Each number is 500 + 40 x the weight over the matrix's rms, rounded and kept within 0 to 999. Layers, rows and columns count from 0. Numbers have three digits each.

# layer 3 attention output, 64x64, rms 0.164, rows 0-63, columns 0-63
537413435574487458524478453487465460488435609469493510562546488536479512567454444552509442477419508415531522529616528490410512480479476475495464529439493432523479537459468591498497477480473498
383518449459489538495532513560485498559433406488424420485519502456477487458546516438516432539545555558555507397409455603439459552459485500516472487550445484525558545542417511537445493461559495
526473459521526474506435500481472464563540517507515409507565561581494476504481434526453496532524443517464521515557507441548494438608514534445529495470517474506502421515503522486489433515503493
469557588436556578506573561427579536494494449518529529449486473406546575484480552426531543514567483502568458526425479508551526541472467584523520484584508542491527518476522479532492545435485516
497511493483501517475490497432478525536576523527518533504575530515498504453512506541498502558538433522449515523527535483533549582500444496500537500456426487413448445533557522455476502501460474
545500492526471493456539479486510527513534551522529538468519500506517513524504491525502505465471488479525472550573518492504501485456478491480531502443490488452468510475501502450478479548510474
485489527528491485578505496538503514498474556509558587509511487513498541501470503535537505489494441532456528530502499481494525503540511511537499524476548510463464476447513513494465576493511497
507484490417493513439451499519497533515547459459492456502532535494588475489521518519508482527582466537492560465483507463532533478517536534524515467547530520526504474551520469492444475502448543
453500488531504511492479553492482483458499477531491496464408478472499455507512519491454548510456471494499434417518483520452475506513520488482519463482447509481473499536549492477539442523445487
492527549495512501513520553472519513543508502473556538424451519515488533483553520486483469510557486587486507425427514484520513540559490536551542468522509446472543500521507469442539550446520463
505536559545501495516567456464526532452495558536548567479454495475463575479517508531541516479479487518484469497499538543520508573444474472499499480459463522478463527454542488483495573503474439
453494553471426452472471516521498524493509502493454496532400525503477568511485470456603476472558466487485513446438534594491520551528542512448499465567570536524442499516538463501566484493427408
522475513560491500482514473471438520448454547491521532533525491499479527552515532568466562437426572505476520604485501491474525497454478472502460578459431520510489513504540505493444520500508548
525566553428507513488533551454587544596605417473500528437361556511585501452543497465505514498579457545482501420484567521575557519539495492536558405558453490483473520556523386493546451499507405
566438477521473479437402525440520485484563507503525495501465566505543465502425471541439459503533380469473512484555509479440504424614503541376554433491554520436499414541520552447490393515491530
494513474479505513497451525521518495469458533482471487515481539495513463553516476479512527525517522484515500506471508496526492482504544530498470510555522507543491518485474474537497505450512530
562515478498566525549450475531481498521526468501492411511499482538458451508501531521449486506533488520467564486482528539517456495540516536491521542518496504546533448547524463534480522540525535
552513538523513430524572478487548550482501539524504541522415489528528564477445487481556482490505476451495546539504552525496540508477451505515503484487544501435466491449530518547515525544494437
502473496517546508542544455517457508539460516535474495527662421553426507508497461486492486524469512499481550537496486436497452557515483564551519599468493451505527468476514536486442558578518505
484501436515477559471537494498471512527460486512488492461579453491462472481559517522473532485458565520497461534547480451478448545453476525505496566436405469517474506524513505457477505507487524
468512485461503539486513507552514508523478519536489481448487564511545466502508473501499493541490480545519452473572437506509389546488540535512445492477515482495483448468502478510439503482560449
520486506451477465435501488504503519505499467507480506543465530464581503450423459503548479552552487485514570441482521513480552445502510502512524424533539566449501518495497490534474459525489514
429489421387484494435363558561514537519511476472462485499457577471586442514464511482526480508503474491514502399494429515432509482532580510463471405538533520485451458527516456538509448496444479
481524532529505508504593496466499502472542500531541574485552467455513517450502554469522529480457551511493476576515497465531507545466484482495494511481468503477494548490529439503516505524529482
503466523495435503464476529518534444499509454501478540481419492496520449457519507466485538515527461458468445520513514476473502448530510487481525526506561522479495501553490559476558494449517539
572463541454451508484574519449489546453425481499538533497501488425544567470460483474500507545524469501538503551543580490483503462502482581528527516459474530494431531422538553489459507488467591
473468434455458511484392511551498486522474465435462462521532535476455456508523509495497481485483524521520486476453481511494529469493549485471499517502505493552503517508460508504535516465502542
513444523550577533556594465447486435484476545555608577452625470479502569489548542449445554511465505504491488637570562413547507489491438553494590590417472462452518529480492527477404563513595536
507550506465471509416455471469489551545562473498445437508524547487521479475491461537493488542542460546480528444471466519532490550509515503494501475497505524488475423550579481483492485524486428
503488555552484494646581478503525544429524557497567564481388490543509559478511537501490507445520511545484537592551541529549480531468496499512486546436545500520483483433546510501549584476520422
513526534524488475516575487473460514520498503516567556477540472512504564454476480507492527472494566539488545564514488483503490440499474469536511523429525523440489508459507516493544539505543489
539518476514506464503519483472487462580479548514494506488616453543494543483513424453537505533482488544476521520491584447585475461534520570562589567458511445482411449498498481471438568486477516
501489441442508493464449462550464467518447526522506456558641521509431515489523497502512507518472593510458479530485523488519465523453512491482470540449457478496488469476436486499458559507490581
526488476552522479557495486476558508451498489505479525504445494523492502520502463502487485484453470502496511484473522529494490492519502478473505488539502532508527495476483493523498501544511504
492504460526515469471438562492459432534495556581542427555475524491541503478435525517514575566535474454442454486551554475502527448530501541480542459452486516434445436544521478487541456485389535
525555565410516458482479469547552468550532435455420496510464544503539473464486432434526426498534448479486517347414500560490463510554540492537483434595569482527500479542473473519467508480541452
430518476457581540539529478502564470517517438496483464481524455453572503431485500422477493487535528480527511457491456546449451485442478488504486468499533499483523473513455555547469508453496508
501500570502479480563520474519534491504550454459475531464377467547535511483503513517503465475513458545506528471487471517560533469510526420557513501546580523524541490536504510524509541460541437
529491492445429530467556542522471550490479442498513537540454455448480478463445561504556503499476573488543477593488493510485570494454450477509472520512426535476506567432452465518502465480521597
521534486514468501449431532451507544411527577498474497524394528522519512580514533608485512475538481471463476497532488512493523494529495463468473462517480508510463436554531492470532469499392460
486452488581522502530508525477539489451479564526513520506507482488499463498451452482483522534481486503521495533527505497457429475471556521448467494460527520472510522442500554517507459479518555
450510574428534537578528481548459512435395567490524568511516508458444577472518504432533562501519600495497533538465499485542495599426508562517454569470518509513454529419547515541480619418536463
555474458505521498488535460510453542438469537543548548526630519508424523500470496566515495524429458466511481589587508457503559493484409500487512512398412478422452530361471560505434502627518513
543503466528535459512484510452494498457504589519544503474459508528530566587464491528480476460470503440533493516595482497483502480557464506454511472492543460467491464482513481493528460537482429
476548464503619496538509525484467457564478444525546438494604470475510476472476518433450549562454537512519485524408455445524551452544423529561535509516451475449574503464448496536449515494554592
494506533534547435519557445484513446534551489485504499471557392501515501465455519416519427469411483462556482475476456440525528488497477496525547479517552433505546500500495524491445503492494476
515492547510478489495535506458579529491530458489456532504399516471483507489462509456539445485480494490534482507459515556502524544520505494456481470563487499534543552502508447550544479511556441
533436503542490445542525519505477478450472464467516474558415469515483496494462534482459446477470523493514511523478532523434537400556465479523501499488495464538567524464426545506521473504503574
472534488507587522516454498506542429561509489516460454494603504498496457532517477460454529524489499481509469472441459489532468496500525497488502516555520487492570489554454498523457501491581519
488485453490415493444462495542441540438448505465472436569478529470510449536503517554524499499503572479527517475511508517439483471434550482526425491495486547607492551488516506505585486511391550
466539545453473577553508476510555484546548409454451490553446449455524497461550521535479517467593560535471504436464501562533517538474515406567478511549496519587564524593460435478551530449501473
465518511531434504489533504458508504482567443492483525490431502479477495467532533494521477496498519537509477501467519548546547548482479422467506473551440519511528560528484446498560463488528456
535508479571474498572484463499436490468505486463524520553597481490439460544516441529463530465437540491487536554477509483500503483503477453489492552506488533538517561419466506455568485536555564
467509561512615523495456535478514458608509521514521447433623495486470522568480503461431530493484451522542458445428435518500464506467540541502538498479524453433556466537530544480458529484550489
432520478556568572532538508508437458446522544563517538468590420531467467582602552495455616470441598484487450602547459469518420509430498452547494605466446489511519533520485476482542543544499518
502525428403464522399407531578511516568481366470411410494490562527511423517542493558538512521529417476479457404455461502478529500518489477510476462607461535515462474553462499516480441516446554
433484487509508536528504527512494436501481510524537485462459500476518478511547526450500502551517552501516461455576517521483417556480539505522465495506512477563535574525494456521623515446504471
535521522452467506409481470609494493524470451496433457514429505551478447504491521611550534434486532446474453442511426461499501485470531455524439488547504539557513503560506466514496482524447495
488500430520523491523453507519488506483512497480469442493523510552455485560535472494492449472508499490523528449470488521488472493535493519452519483554506477533531487505446500482518453555481485
468443469515504469483487526486494476443435544483469484545482527509518533559475455483541472500503498452528506504504517510449512473552501525446452472564488477534492531486442509540418397467465530
460473472577507535551475421496458481500477601513501476529651467521415497555511448532448496492512544513494561553504459463516452529497512537449521591455545477533557463489491556445459555498549479
511504564529543482518541484513527527510507502466517517461525499511476480453494504489505507467457495510495508497491479438509493536465531519502447481476501486524501550472565516524514497503521473
566469563530438470451488518460503527404549540501528520475400560513509508542507551554474457511514399516494474527576541524515499467538523483468501468465531503510475480504554533476545475533490467
517536458508369470441449509595459541451515461426449497522349466521474390523548563585539478437501549470507515467472482549431543451427506364524443488549519556546494566535471516489636465490444544